config.yaml
hidden_size: 160
head_dim: 32
intermediate_size: 640
norm: "layernorm"
tie_word_embeddings: true
init_std_o: 0.00805
warmup_steps: 200
batch_tokens: 32768
doc_mask: true
Each number is 128 + 24 x the weight over its row's rms, rounded and kept within 0 to 255. Layers, rows and columns count from 0. The size above them is the row's rms in percent of the matrix's.

# layer 4 MLP up, 640x160, rms 0.13, rows 548-569, columns 0-159
size [ 98  97 102  92 111  99 104 101  90  93  95 103  85 101  94  92  83 106 102 102 102  93]
[[169 102 139 125 162 128 126 140 132 128 134 142 149 122 156 140 109 134 114 151 109 106 121 189 146 136 112 130  72 151 117 128 110 112  97 130 153 139  84 138 167 158 103 130 124 115 118 139 131 135 137 116 176 124 103 124 119 130 115 184 154 125 123  85 109 121 113 159 165 113 111  90 127 127 103 160 120 117 105 151 168 125 103 140 123 134 105 137 132  83 120 147 129 128 102 132 161 177 127 132 117 160 134 149 106 121 142 160 117  79 106 108 106 138 113 106 118 120 129 131 141  92 130 109 115 145 155 129 113 117 157 141 151 137 171  78 161 119 141 121 143 130 188 160  90 145  95 116 138 135 142  85 101 145  52 167 120 153  65 127]
 [ 87 117 116  90 180 137 117 157 111 119 131  79 106 119 117 139 120 155 208 120 105 118 125 104 145 133 107 120 107 130  97 128 145 131 157 137 116 118 138 134 127  89  98  95 151 160 158 122  91 101 163 121 133 110 142 129 158 152 120 136 177 135 103 117 162 142 154 127 164 120 129 104 105 112 117 124  91 129 144 144  66 156 178 112 163 143 126 157 127 111 131 128 102 123 118 114 114 128 110  88 136 135 101 146 157 121 136 116 121 169 105  98 133 207 110 123 148 139  91 121 100 103 162 128 153  98 124 123 123 125 118  72 115 137 165 101 190 144 137 127 155 101 115 117 115 125 113 137 130 148 118 164 151 143 138 123 113  97 146 144]
 [140  97 126 114 144 119 127 150 101 129 113 137 127 103 123 117 121 155 180 156 138  88 124 134 112 106  96 167 110 172 101 109 127 113 147 120 110 116  93 124 140 122 119 113  98 110 105 147 122 193 135 141 152 132 102 151 135 107 111 140 116 133 117 139 135 166 134 120  83 149 173 123 154 104 128 111  97 128 102 125 193 133 136 103 158 128 169 155 101 125 209 109 123 194 144 119 123  71 126 127 130 130 124 141 109 126 115 108 139  99 127 146 171 168 128 169 144 131 112 137 114 100 125 148 106 134  96 152 107 149 114 130 144 111 137 104 136 111 127  95 137 167 122 131 110 136 141 111 158 192  99  91 151 143 135 152 111 179 108 121]
 [144  90 141 120 128 113 155 130  94 127  84 131 106 154 128 105 132 140 140 111 143 137 147 124 163  96  89 140 163  92 121 131 147 158 134 116 133 127 146 115 125 131 132 134 157 117  96 114 138 117 148 122 163 112  81 122 131 129 153 125 161 102 163 127 109  98 161 170 149 169 129 101 132  86 135 169 129 102 121 103 151 153 140 145 131  83 124 148  89  97 168  88 126 145 144  88 118 118 137 144 103 138  79  91 123 145 152 110  92 151 145 128 138 135 161 133 125  89  87 147 153 199 105 145 120 121 155 141 124 118 117  86 105 169  99 127 136 107  82 138 169 116 115 137 140 150 120 134 137  95 188 142 151 108 139 148  74 128 137 130]
 [113 135 131 135  57 165 140 130 128 127 133 145 104 151 170  93 100 130 151 120 139 143 136 106  94 100  88 141 116 128 165 120 147 159 113  84 135 143 168 135 131  89 130 142 119 162 137 132 116 154 116 107 137 120  93 144 150 136 119 150 163 110 162  91 108 143 130 112 151 158 121  85 121 120 161 175 170 174 116  84 148 131  90 141 117 122  96 148 109 125 143 127 159 125 144 138 162 118 155 109 133 131 109 158 135 158 167 102 120 176 143  97 124 148 121 154 145 124 122 112 147 101 114  81 102 106 118 120 130 156 130 176 115 131 121 172 132 121 170 130 153 202 147 143 119 116 111 120 130 155 128 127 139 154 106 166  85 145 133 105]
 [100 109 103  89 130 140 135 128 115 140 164 138 131 169  82 147 109  93 135 138 128 125 128 114 152 162  84 158 138 139 124 156 171 161 129 133 133 148  89 164 112 125 116 122 129 144 113 151 144  68 147  82  96 139  99 166 106 111 129 150 114 112 164 121 134 130  99 134 132  98 148 105 145 145 100 127 122 119 101 143 105 143 108 103 115 130 105 165 102 141  89 117 124 124 122 113 143 154  97 138 131 168  73 125  96  99 105 141 116 151 121 114  93 125 165 120 173 104 136 114 138 118 151 211  89 109 132 137 114 145 172 128 121 131  97 150  96 107 131 104 111 103 119 113 124 176 151  98 105 129  93 125 114 112 157 124  87 148 153 159]
 [ 96 129 114 130 117 133 135 107 133 192 134 143 124  88  90 164 110 171 107 119 135 100 125 143 136  72  99 122 119  91 126 131 134  92 115 160 123 119 146 128  88 124  99 189 105 109 140 125 104 149  98 159 146 104 121 118 109 101 136 114 145 129 155 160  93 161  74 127 134 104 130 138 103 107  92 139 123 138 174 113 138 130 112 139 123 100 121 110 100 138 151 113 157 118 134 166 150 142 150 140 141  95  99 128 151 145 145 134 137 145 103 155 117 145 118 138 145 183 140 142 156 126 122 127 178 132 190 113 124 174  79 158 108 106 158 166 122 121 113 116 113 109 129 124 147  76 133 170 124 135 181 143 137 111 122 115 126  95 112 100]
 [116 129 155 141  99 111 128 121 148 135 147 176 119 149 154 105 146  96 171 129 144 127  75 118 137 147 140 104 121 121 113 124  94 144  74 182 128 127 142 124 116 151 125 150 136 135 119 136 169 152 146 160 106 115 137 132 141  96 174 113 130 110 115 136  88 146 136 116 164 128 125  79 138 103 118 133 122 152 169 105 135 107 106 198 139 119 110 140 129 135  71 177 128 141  90 128 110 163 113 132 138 133 111  99 148 140 133 136 121 130 162 158 155 109 145 170 118 133  85 115 103 114 146 107 120 158 112 121 148 119 137 106 131  86 113 111 138 133 156 123 153 123 133 140  67 136 124 119  99 160 156 131 115 100  91 110  75  62 133  89]
 [103 101 139  97 146 162 110 160 121 148 114 132 175 117 154  93 109 120 138 137 127 138 151 164 133 149 129 110 124 107 112 115 136 112 121 133  77 131 119 135 164 150 143 144 116 152 105 110  99 134 107 165 152  93 115 135 143 155 101 153 146 108 174 125  50 126 134  91 128 122  92 117 149  95 125  82 118 127 134 125 146 152 158 103 104 155 113 162 165 132 106  66 114 102  98 137 173 154 156 148 150 170 124 129 133 128 141 131 110 125 173 152 113 123 122  85  92 121 145  92 131 115 127 125 131 134 137 135  71 114 118 170 122 117 119 112 127 137  97 128 159 116  93 127 113 152 145 109 118 149 143 121 160  67 127  99 164  98 139  93]
 [ 81  99 115  94 113 125 132  99 144 104 126 109 152 126  95 165 125 112  95 143  59 148 137 151 147 156 124 125 113 153 113 139 146 127  93 157 126 138 122 130 104 136 151 120 113 137 149 129 143 157 132 105 175 113 140 121 103  60 162 120 105 133 149 122 159 121 143 123  82 125 147 164 110 146 138 131 167 103 127 168 119 125  95 135  75 113 131 136 146  94  97 173 124 130 130 135 167 154 143 138 104 111 105 152 111 131 106 102 155 153  82 126 103 117  87 150 140 101 119 121 124 147 111 144 131 102 118 153 147 143 166 103 125 116  72 100 118 106 169 159 104 151 119 142 130 141 184 153 109 138 107 100 141 151 106  89 159 156 111 100]
 [148 100 124 165 192 145 157 136 158 129 117 135 108 168 127 110 139 145  87 128 156 133 121 108 100  89 124 143 111 124 151 108 163  79 188 121 135 154 121  93 140 140 126  84  90 148 123 106 148 163 185 142 107 126 128 106  58 126 157 166 155 138 109 127 149 112 152 151 137 110  83 116 104 148 128 152 159 128 167 140 107 117 102 155 118 159 127 151 140 120 108 129 139 182  71  99 134 145 139 145 132 121 124 116 136 146  95 109  76 156 132  92 119 162 125 114 126 128 132 128 154 130 122 156 127  89 129  93  78 120 130 143 136 168 122 135 111 136 161 120 125 123 128  91 127 145 158 121 174 133 117 134 125 149 142 130 139 118 130 109]
 [147 155 102 117  96 105 130 129 116 143 172 142 126  90 170 115 137 128 162 154 110 105 125 162 174 101  97 141 127  85 142 131 112 153 112 162 116 148 107  81 145 139 128 135 109 157 172 159 126 136 172 116 118  80 115 100 125 147 160 120 125 118  92  89 119 147 110  87 145 112 166 139 146 128 131  92  94 148 148 110 140 104 137 133 123 124 156 182 150 102  85 153 155 141 113 129 145 162 153 143 142 129 135 145 170 146 106 119 179 119 102 110  70 149  66 135 149 164  87 112 134 140  87 134  94  93  81 140 132 121 102 141 142 142 120 111 107 129 137 152 120 148 142  95 121 123 135 146 128 144  94 121 136 144 126 128 139 127 139  97]
 [124 114 126 126 126  98 190 147  74 119 140 106 129 102 116 110 130 139 117 165  90  84 142  96 133  88 150  81 114 127 113 108 169 144 140 118 137 125 104 160 119  98 125 152 126 115  95 130 104 105 133 103  98 123 122  78  95  96 132 130 129 135 109 136 116 118 140 157 153 158 149 124 103 153 118  98 119 127 164 130 120 109 159 178 134 104 116 111 142 120 143 171 144 146  97 113 120  80 127 137  94 176 141 125  90 145 103 101 127 135  88 130 104 144  67 102 157 133 151 113 131 152 179 114 113 135 112 146 159 136 140 108  99 135 113 164 140  81 159  88 136 144 139 120 107 153  97 100 112 106 113 101 151 175 113 142 153 118 102 135]
 [166 113 146 146  89 142 124 166 118 101 107 110 109 139 141  96 154 125 138 172 165 126 135  98  98 128 109 126  97 137 146 116 144  94 132 133  75 137 130 122 126 106 131  83 167 196 139 158  98 103 137  91 103 142  90 117 107 102 162 169 113 107 127 139 164 145  84 116 154 135 161 145 118  84 108 103  92 119  88 137 130 159 139 143 117 127  95 156 158 143 108 155 152 132 105 150 134 117 117 140 104 111 123 127 154 154  89 144 115 104 147 154 116 101 119 129 130 136 145 147  94 136 156 138 131 153 175 116 124 147 146 170 106 125 141  86  80 145 103 105 125 117 111 153  88 141 111 175  82 105 114 156 130 133 119 113 153 129 157 134]
 [149 123 101  99 117 119  88 169 121 146  98 136 143 156 146 122  95 169 104 132 150 121 128 130 125 123 109  78 150 134 114 146 133 101 124 150 114 129 115 128 124 122 114 168 115 118 140 107 127 119  94 142 180 105 112 108  95 126 155 132 120 140  90 142 151  70 170  99 119 153 110 120 134 137 167 102  70 150 160  83 131 105 124 145 145 120 146 167 124 150  96 165  99 164 101 139 120  88 143 135 127 156 128 101 105 150 146 154 130 131  82 163 116 161  80  76 127 135 132 119 120 110 100 156 142 161 156 144 182 117 141  86 120 128 124 140 135 147 130 114 182 127 150  99 162 115  97  99 138 135 139 149 128 184 120 111 116 129 139 135]
 [176  90 112  94 103 112 123 126  92 115 106 151 106  74 168 134  83  83 120 154 114 136  95 147 130  91 100 127 148 127 144 139 102 110 118  97 162 120 126 149 116 114 100 141  78 126 166 103 116 159  95 113 113 103 129 120 112 126 111 102 138 126 134 150 132 134 146 179 114 160 140 144 129 151 141 158 141 127  99 109 140 166 107 144 120 140 148 117  96 141 142 119 100 135 130 153 109 144 158 119 109 110 102 110 133 123 137  77  91 150 124 138 148 131 143  93  94 104 117 180 149 153 126 132 101 125 136 134 157 131 108  88 113 142 114  90 102 162 119 171 182 109 176 155 152 159 143 146 115 107 123 127 135 152 138  80 125 173 109  92]
 [124 122 136 113 138 103 142 125 168 128 102 155 133  96 122  97 133 123 127 173 136 158 165 153 139 113 135 118 125 170 114 184 175 108 135 115 134 162 146 185 105 138 155 145 106 139 172 131 154 109  98 116  86  99 116 120 104 134 137 126 171 121 158 112 118 110 120 111 101 154 139  81  84 167 121 157 107 105 143 158 133  91 106 173 155 103 121 186 140 103 128 178  98 142 132 111 141 105 141 136 156 144 111 129 149 128 108 102 129 100 132 135 109 115 137  73  88 133 124 134 160 130 128 130 126 128 121 136 115 146  87  87 128  83 141 136 144 117 143  95 163 132 147 158 132 113 133  91 136 143 122 119 165 114  78  91 164 142 127 134]
 [128 131  89 158 141 141 158  96 143 159 104 150  86 136 143  96  76 123 123 151 156 126 134 127 163 121 138 174 134 127  94 128 140 126 128  96  84 116 164 124 122 103 128 148 148 136 129  83 123 122 108 102 131 112 121 127 110  87 152 142 129 105 132 126 171 142 115 118 184 105 106 106 131 106 111 137 120 147 160 139 139 133 131  93 158 156 139 138 116 126 123 136 131 133 106 149 179 107  99 138 127 129  95 155 141 131 102  99 137 103 140 165  93 113 139 106 146 108  82 128 132 166 139  99 130 150 133 151 133 117 175 126  90 150 124 167 123 120 216 145 145 125 171  85 132 147 120  96 162  73 128 148 165 170 105 157 134 137 132 122]
 [156 122 120 131 122 157 164 146 104 123 156 105 106 119 151 125 113 145 119  93 156 120  83 139 120 120 128  97 144 170 108 127 116 110  87 180 155 103 147 111 119 134  89 141 122 163 111  96 149 125 113 101 153  98 102 133 129 157 100 132 146 149 116 116 158 126  83 157 113 136 158 120 122 137  99 156 143 115 127 106  96 162  82 143 182 165 106 124 158 132 148 128 114 139  93 117 122 181  95 134 117 108 133 114 141 139 162 145  94 129 163 130 187  96 126 134 126  89  72  94 123 128 119  95 173 125 134 129  96 140 112 120 104 137 102 112 177 136 151 156 134 138 150 145 136 122 179 118 150 142 140  93  87 148 138 108 159 118 113 102]
 [ 99  97 150 144 135 136 129 144 130  96 101 115 140 155 157  60 138  95 115 150 123 175 113 127 115 142 105 147  85 134 134 156 139 147  87 122  97 132  96 105 114 131 114 118  99 141  97  85 107 112 145 177 131 102 148 119 123 126 172 144 150  90 149 124 129 152 110 114 153 132 153 118  86 126 105 113 117 115 167 129  69 128 116 121 126  89 110 154 138 108 107 131 116 102 104 129 141  86 179 159 137 139 112 103 123 142  61 119 109 178 139 146 125  95 127 129 142 117 118 101 148 133 128 141 112  83 114 136 132 118 151 163 117 121 181 150  89 127 130 116 157 126 116  84 138 117 146 117 137 165 142 160 135 159 186 165 130 132 144 138]
 [160 153 155 120 131 116 106 114 119  97  93 141 109 123 105 162 123 128 137  95  98 145 148 110 137 183 119 131 119 165 125 136 135 148 160 132 165 140 124 101 128 123 147 113 127 121 129  94 105 131 114 122 129 117 171 142  99 158 134  81 124 129 139 183  87 131 105 171 195 140  73  79 102 126 142 148 128 136 139  84 117 139 144 108 116 139 108 114 123 143 145 160  95 156 118 108 142 138 115 116 133 110 128 116 105 157  90 159  90 168 129 110  99 111 121 115 136 105 124 143 133 173  81 135 106  87 127  95 102 146 157 177 140 126 163 158 125 132 117 164 129 148 132 155 130 113 123  99  98 152 152 113 139 110  82 136 115 156 176 170]
 [156 121  87 127 117 105 187  94 157 130 123 122  95 128 144  87 110 108 108 128 101 147 156 156 130 146 123 121 101 101 118 131  91 108 184 127 144 133 174 154 124 129 151 141 156 139 151 141 152 110 134 102 134 131 149 118 124 117 149 141 153  98 151  93 114 123 121 106 134  82 124 135 119 140  81  94 160  95 124 144 112 112 129 192 180 117  87 146 124 154  83  91 143 150 127 129 129 112  94 110  83 161 138 149  82  91 140 132 122 107 142 154 116 122 161 117 106 144 107 104 118 128 136 125 157  90 127 121 126 126 119 137 150 118 173 122 133 104 136 140 103 161 116 146 125  79 125 140 147 103 135  84 136  61  97 128 170 115 117 110]]
# layer 4 MLP down (transposed), 640x160, rms 0.13, rows 548-568, columns 0-159
size [109  98 100  95  96 102 107  93  85 104  96 103  79 111  71  71  75 112 108  99  98]
[[119 126 136 160 108 119 157 130 177 152 121 114  96 134 128 118 131 146 123 163 127 143  89 174 161 116 103  91 129 135 127 140 105 139 113 131 160 154 131 145 120 129 152 116 157  96 162 138 116 125  76 101 122 132  81 114  57 177 109 127 144 108 123 119  94  90 138 123 118 128  87 126 173 151 119 133 180 139 140 127 115 105 111 152 133  75 165 123 146 114 113 126 139 120 131 125  80 140 145 126 159 108 159 159 105 142  77 120 129 109 122 124  99 131 112 140 140 128 102  96 144 135 125 122 130 135  88 110 127  97 151 138  79 126 135  78 157 130  94 138 152  97 182  95 151 188  81 146 132 119 137 135 134 110 129  91 118 123 122 140]
 [144 125  61 136 188 125 123  93 161 144 149 127 113 158 116 146 140 116  94 130 144 123 141 125 140 111 136 142 119 131 139 127 114 116 134 141  99 146 154 162 123 131 123 105 123 142 141 128 148 127 106 139 141 157  97 152  89 146  91 157 185 126 125 115 120  94 121 146 140 100 146 130 127 145 105 166 182 128 141 162  97 158  96 153 110 123 134 130 131 155 140 132 128 116 112 137 102 104  73 137 133 142 128 159 152 152 123 109 145 172 152 114 117 108 116 116 168 102 150 131 152  98  93 141 120 175  88  93 118 170 125 114 141 181 127 129 165 153 169 150 149 128 151 153 141 146  89 164 186 113 161 113 174 148 114 112 115  91 128 160]
 [111 147  95 162 147 113 112 127 166 117 103 147 144 161 107 115  99 105 149  73 116 152 153 148 134 137 138 133  62  87 141 131 149 132 120 110 153 148 125 123 108 123 130 156 144 149 170 119 135 130  95 155 183 178 135 164 125 118 127 112 140  83 113 112 111 129 130 137 122 129 135 100 145 140 115 163 176 139 148 131 102  99 143  84 151 114 133 132  96  91 150 102 117 147 152 131 123 146 149 147 124 155 146 155 117  97 165 108 122 135 101 130 165  79 108 125 103  84 151  67 133 122 111 143 148 153  93  92 117  87 167 102 114 164 108 157 131 117 127 134 144 121 128 159  97 133 172 120 115  89 137 142 126 100 146 103 121 161 119 104]
 [114 184 141 130 119 147 138 114 170 109 178 142 119 100 134 104 171 147 117 124 100 134 125 110 103 137 166  86 122 158 122 145 145 130 128 124 145 163  86 148 144 155  90  97  96 112 163 166  94 121 135  83 108  80 165 135 157 107 103 147 145 132  85 143 128 125 113 112 130 128 127 156  95 137 117  79 127  87  96 172 130 135 126 154 140 174 126 127 147 188 132 139 154 104 129 137 132 121 133 113 158  83 168 136 122 121 108  98 135 137 135  70 124 141 116 148 109 159 187 134  96  88 113  93 104 135 153  92 152 116 134 144 134 106 126 119 118  97 152 103 108 132 127  97 122  91 116 116 142 143  93 119 118 123 117 125 120 124 148 117]
 [108 100 121 105 149 113 145  96 142 104 114 119 159 138  74 113 148 119  91 108 139 135 151 146 123 115 135 144 138 158 108 153 132 144 124 129  82 138 159 116 106 129 143 168 178 141 123 111  88 119 101 150 109 107 128 140 128 102 114 146 108  93  92 145  86 130 165 108 108 105 130 153 135 168 136 112 111 142 186 165 111 111 109  91 161 133 126 157 162 147 115 149 136 133 136 185 102 157  88 154 102 136 138 118 102 122 130 131 139 139 145 140 139  99 100 116 139  98 115 160 148  82 165 141 101 148  73 117  93  86  89 158  84 130 120 112 116 114  97 160 115 105 156 111 106 142 123  93 112 110 105 144 124  78 128 112 165 145 120 115]
 [148 101 167 107 158 167 139 136 119 105 110 130 101 107 145 140 132 146 146 155 111 137 126 164 118 145 107 131 125 121 158 137 115 137 152 134 109 136 106 111 102 120 146  98  73  91 112 159  81 143 143 124 135 113  96 101 157 156 102  75 147 145  77 125 109 155 140 147  79 148 132  96 145 136 139 152  57 160 135 121 121 115 112 158 140 147 153 121 117 149 153 155 149 163  81 109 129 122 117 154 171 113 135 153 123 142 137 137  92 124 154 118 123 136 119 153 118 140 165 124 117 118 132  72 167  95 109 137 112 138 125 117 112 103 136 131 177 114 140 180 152 146 143 103 120 131  92 101 109 144  80 148 176 102  94 129 144 124 117  91]
 [114 108 142 123 103 136 126 169 129 102 145 127 182 108 115 160 119 135 103 117 142 132 154 101 123  75 119 136 131  96 116 127 140 152 102 150 163 138 149 158 104  89 136 123 121 125 115 174 131 110 151 164 119 110  88 129  90 104 134  97 143 135  99 117 112 145 122 143 107  95 132 132 128 102  97 123 142 143 176 122 149 101 154  93 170 163 155 142 107 178 114 135 131 140 184 163 135 103 139  88 114 125  78 142 124  92 149 135 156 128 144 154 169 172 123  90 136 131 145 151 143  89 128 121 145 158 160 117 148 144 147 102  90 139 166 158  99 125 121 159  85 103  89 118 111  91 148 171 143 129 123 110 146 123 158 134 120 139  95 107]
 [126 140 155 174 154 153 142 122 162 155 115  75 156  83 128 143 116  94 114 159 154 137 161 127 129 154 145 137 159 113 117 126 181  86 166 166 128 116 110 109 121 119 155 134 126 124 138 180 140 111 145 144 133 119 124 143 126 129  94 118 138 122 134 119 156 152 161 126 112 109 128 133 182 136 151 142 144 155 110 114 132 133 135 131 128 104 129 107 136 120 140 122  99 125 114 106 136 105 130 146 116 173 148  97 106 163 145 117 157 121 143 167 133 148 105  97 155 139 150 148 170  97 199 103 119 200 105 143 145 161 143 151 166 136 125 125 136 130 195 130 135 152 153 172 122 150 172 115 105 127 116 167 151 127 151 143 164 127 156 141]
 [111 134 136 128  99 112 154  77 152 111 108 116 136 135 108 109 149  96  99  79 111 100 112  78  82 113 177  92 125 148 159  94 148 150 104 126 133 126 164 117 114  91 174 156 168 134 100 127 156  83 141 106  97 145  98 110 147 119 132 138 168 135 119  97 171 118  82 170 114 150 147 134 113 141 144 144 141 141 110 115 136  91 105 165 142 117 106 109 144 133 106 137 118 118 156 140 105 137 127 105 140 139 104 149 128 119 115 139 109 109 109 151 116 105 133 156 111 124 119 133 130 131  94  83 174 116 161 134 126 106  81 120 152 140 100 153 123 101 100 133 107 122 179  96 103 106 107 163 134 123  95 126 128 196 116 128 146 114 159 138]
 [129 110 182 122 117 135 105  93 131 142 146 155 141 140 140 116 116 111 114 111 111 127 140 102 127 124 131 128  95 117 117 143 171 180 155 137 152 114 157 114 126 106  98 107 127 126  74 152 126 136 103 146 166 151 122 128 109  95  94 102 151 148  82  82 134 126 158 142  95  91 155 122 139 145 128 168 135 117 138  82  71  79 161 121 143 140 154 180 136 121 156  99 119 133 151 127 140 120 162  96 116 115 136 121 141 119  98  96 121 141 152  94 105 117 110 141 164 135 121 136 149 124 130  58 144 108 144 135  84 109  99  92 109  96 141 105 123 124 138 126 113 142 143 120 114  88 110  77 111 111 162 105 161 128 163 148 118 160 164 146]
 [131 160  97 140  71 134 120 135 110 134 105 169 110 148 120 155 115 137 180 109 119 133 141 120 120  97 153 108  88 125 129 113 140 140  64 138 106  92  98 133 146 114 167 127 186 122 140 151 111 112 143 163 165 129 141  93 183 135 111 176 105 159 127 117  78 104 164 156 116 133 134 102 129 129 128 158 102 151 113 110 153 125 131 121 128 153 121 139 140 133  96 105 137 166 126 151 114 123 124 136 146 173 162 124 142 158 144 149  89 112 113 162 134 132 102  89 125 137 118 104 154 119 148 119 151 111 117 106  68 130 104  83 113 143 106 152 112 114 133 134  99 160 134 120 130 155 195 130 160 126  92 113 116 142 153 102 148 100 140 116]
 [120 146 137  97 148 136 168 157 111  84 144 133 121 125 153 141 139 163 121 123 113 116 113  99 139 135 124 107 141 111 131 111 118 112 205 110 140 118 118 120 165 142 151 157 149 145 113  89 160 107 135 132 117 132 132 176  95  64 132 100 131 132 100 134 171 130 137 138 161 144  65 129 134 130 158 143 137 118 132 182 105 127 113 124 111 108 171  78 134  93  86 137 125 146 105 102 143 149 127  91 132 114 123 149 116 144 100 102 139 115 157 131 159 128 108 113 126 170 146 143 137 104 151 123 142 151 100 109 138 116 145 106 131 120 174 149 145 113 133 117 145  91 128  74 122  91 180 166 108  87 131 135 148  98 112 126 160 179 117 105]
 [183 145  96 117 134 130 124 118 152 141 110 115 156 134  86 156 133  91 110 159 111 163 151 176 146 106 162 115  88 119 124 137 148 154  94 132 150 126 157 179 151 126 166 129 154 120  82 106 133 118 114 165 142 149 131 128  91 135 132 130 126 145 133 174 154 105 179  92 132  98 127 132 147 128 112 140 109 100  99 144 126 172 122 123 111 172 150 162 148  94 134 137 105 149 136 127 144 136 160 146 201 108 144 151 146  69 110 130  85 114 140 133 117 141 106 102 151 128 126 100 155 112 147 127 160 128 115 105 116 147  86 110 105 116 121 139 150 112 126 115 153 131 118 142  97 147 114 128 175 146 136 128 141 194  89 128 105 119 133 137]
 [ 95 132 104 149 140 126 124 108 171 112 165 107 134 131 105 146 147 120 110 133 138 121 148 115 112  99 150 112 125  85 184 138 120 141  86 168 114 170 115 100  99 117 130 127 136  99 115 181 115  60 129  87 126 144 122 149 112 104 128 122 151  93 106  95  78 108 144 159 133 100 147 148 120 106 137  99 138 112 186 170 168 103 132 104 118 103  97 129  81 185 136 166 138 128 133 151 142 118 100 165 114  91 128 110 121 119 121 109 120 150 144 167 119 138 133 111 129 102 135 123 151 124 150 124 138 131 113 178 126 124 127 117 157 114 142 149  99 152 103 119 116 147 114 111 122 180 130 167 115 144 139 140 120 165  93  90 137  85 143 150]
 [152 130 162 135 139 150 111 140 169 109 141 129 124 115 133 154 122 116 118 110  98 112 109 146 167 149 202 180 131 165 135 106  99 149 114 115 164 133 155 135 143 148 186 124 132 107 136 142 166 169 120 115 142 133 157 137 138 124 117 110  90 134 157 176 144  85 117 157 173 119 117 129  99 155 125 146 135 141  94 144 168 137 130 151 122 122 127 134 119 110 117  65 152 121 140 114 136 168 146 133 161  92 148 139 135 145  87  76 109 126 142  98 161 155 153 171 129 105 131 107 150  96 108 140 133  96  92 129 117  65 115 129 133 135 129 154  91 136 103 168  98 152 126 178 122 144 148 123 158 149 110 134 147 130 115 116 136 116 112 130]
 [116 123 136 121 140 100 100 104 121 161 138  80 100 139 105 154 146 129 112 107 114 106 122 145 111 129 154 143 166 174 137 104  77 174 128 112 118 131 134 100 159 175 150 117 117 107 106 142 172 132 178 160  99 128 127 141 130 131 175 136 116 158 156 146 127 154 111  86 138 126 132 128 107  97 142 129 112 137 143 130 154 160 100 132 127  80 102 145 132 146  85 100 134 125 136  92 148 161 112  88 150 129 162 167 128 155 135 137 110 137 165 122 110 131 125 144 149 134 123  88 151  94 117 120 139 110 107 178 137 111 100 166 123 134 126 143 152 161 123  86  84 151  96 170 128 145 135 105 130 135 122 182 101 157  98 127 164 123 182 149]
 [131 151 121 146 127 126 159 125 121  88 129 148 112 124 106 174 161 121 137 125 127 122 147 128 122 118 163  83 123 136 103  98  95 116  98 119 133 122 160 147 179 117 160 170  84 100  90 176 125 103 146 118  92  71  75 109 130 104 107 168 133 120 155 128  85 145 115 108 134 145  80 116 107 113 106 137 133 126 120 111 117 162 126 104 135 117 158 101 138 123 165  89 139 115  85 110 137 136 112 143 129 116 133 140 182 121 141 142 105  57 132 131 106 148 135 139 130 105 128 124 104 166 119 113 118  85 122 143 112 111 119 140 142 142 137 144 121 124 114 125 103 116 101 147  55 145  95 130 167 120 141 168 143 141 101 151 114 173 105 150]
 [143 102 162 117 150  88 126 145 166 107 128 129 156 155  78 140 107 139 122 146 161 110 122 113 150 128 164  82 156 142 134 111 128 182  94 129 103 117 150 148 126 152 134  86 140 137 102 111 129 103 127  79 199 137 119 127 167 145 102 109 113 103 145 130 117 114 163 124 118 167  99 139 108 185 148 113 122 132 139  99 115 143 139 116 137 140 156  92 150 134 126 129 126 156 106  86 127 131 113 154 114 178 139 121 136 140 109  79 168 178 123 120 147 129  94 159 129 141 142 115 152 112 128 179 145 110  96  85 131  86 127 143 113 141 146 144 118 142 111 142 130 106 139 153 147  99 124  97 117 140 141 195 151 126 123 137 101 108 139  88]
 [139 112 116 126 117 123 132 120 110 133 120 131 133 102 113 123  96 135 157 138 136 115 118 123 114 118 109 165  80 147 120 115 133 126 154 118 124 126 132 137 157 156 156  84 118 136  84 161 119 150  98 162 103 122 131 121 165 103 147 105 135 130 108 102 135 115 167 165 175 123 133 126 125 186 156  81 106 154  69 113 134 132 140 129  90 162 111 119 152 131 179 158 179 119 137 166  96 136 107 125 129 187 149 114 186 107 117 114 138 150  93  77 134 115 107 107 145 118 132 110 104 152 172 114 129 107 140 126 149 122 119  81  90 126 155 162 142 117 120 129 134 117 102 115 146 100 130 146 156 118 124 130 129 124 161 196 103 180 133 118]
 [102 137 162 153 136 122 154 144 136  97 143 127 118 108 135 125 125 146 160 110  99 160 107 126 127  86 128  91 127 127 133 169 119  95 146 128 136 144 128  93 103 108 152 165 133 169 126 130 146 117 100 131 127 138 106 160  88 133  90 137 142 142 108 128  84 156 109 179 121 142 109 111 145 148  90 107 143 177  95 117 164 150 140 124 140 111 102 108 124 152 134 122 133 123 123  98 116 122 141 143  99 158 132 137 138 101 109 100 174  90 140 122 105 108 108 128 114 134 126 106  79 168  80 116  60 153 176  97 120  72 121  71 145 108 155 103 113 123 128 126 119 160 170 122  75 154 110 100 150 121 148 131 146  95 132 111 146 139  99 127]
 [158 100 125 142  93 128 129 139 127 146 139 162 136 102 141 115 134 107 142 117 166 124 112 128  76 111 135 150 130  93 112 136 124 150 114 107 125 143 117 160 121 112 140  97 133 138  93 157  69 110  93 137 159 142 126 126 136 116 110 144  75 150 128 150 154 113 142 114  97 147 164 122 155 127 130 175 112 104 120 155  98 131 126  73 133 128 159 149 129  83 123 131  92 138 135  90 100 116 150 128 148 124 106 134 153 133 103 120 172 119 110 108 119 134 121  92  86 170 130 162  96  77  83 119 136 115 128 104 115  92  96 108 127 103 140 133  93 166 103 107  97 132 111  73 128 147 127 173 113 115 137  91 103  89 148 171 116 148 110  75]]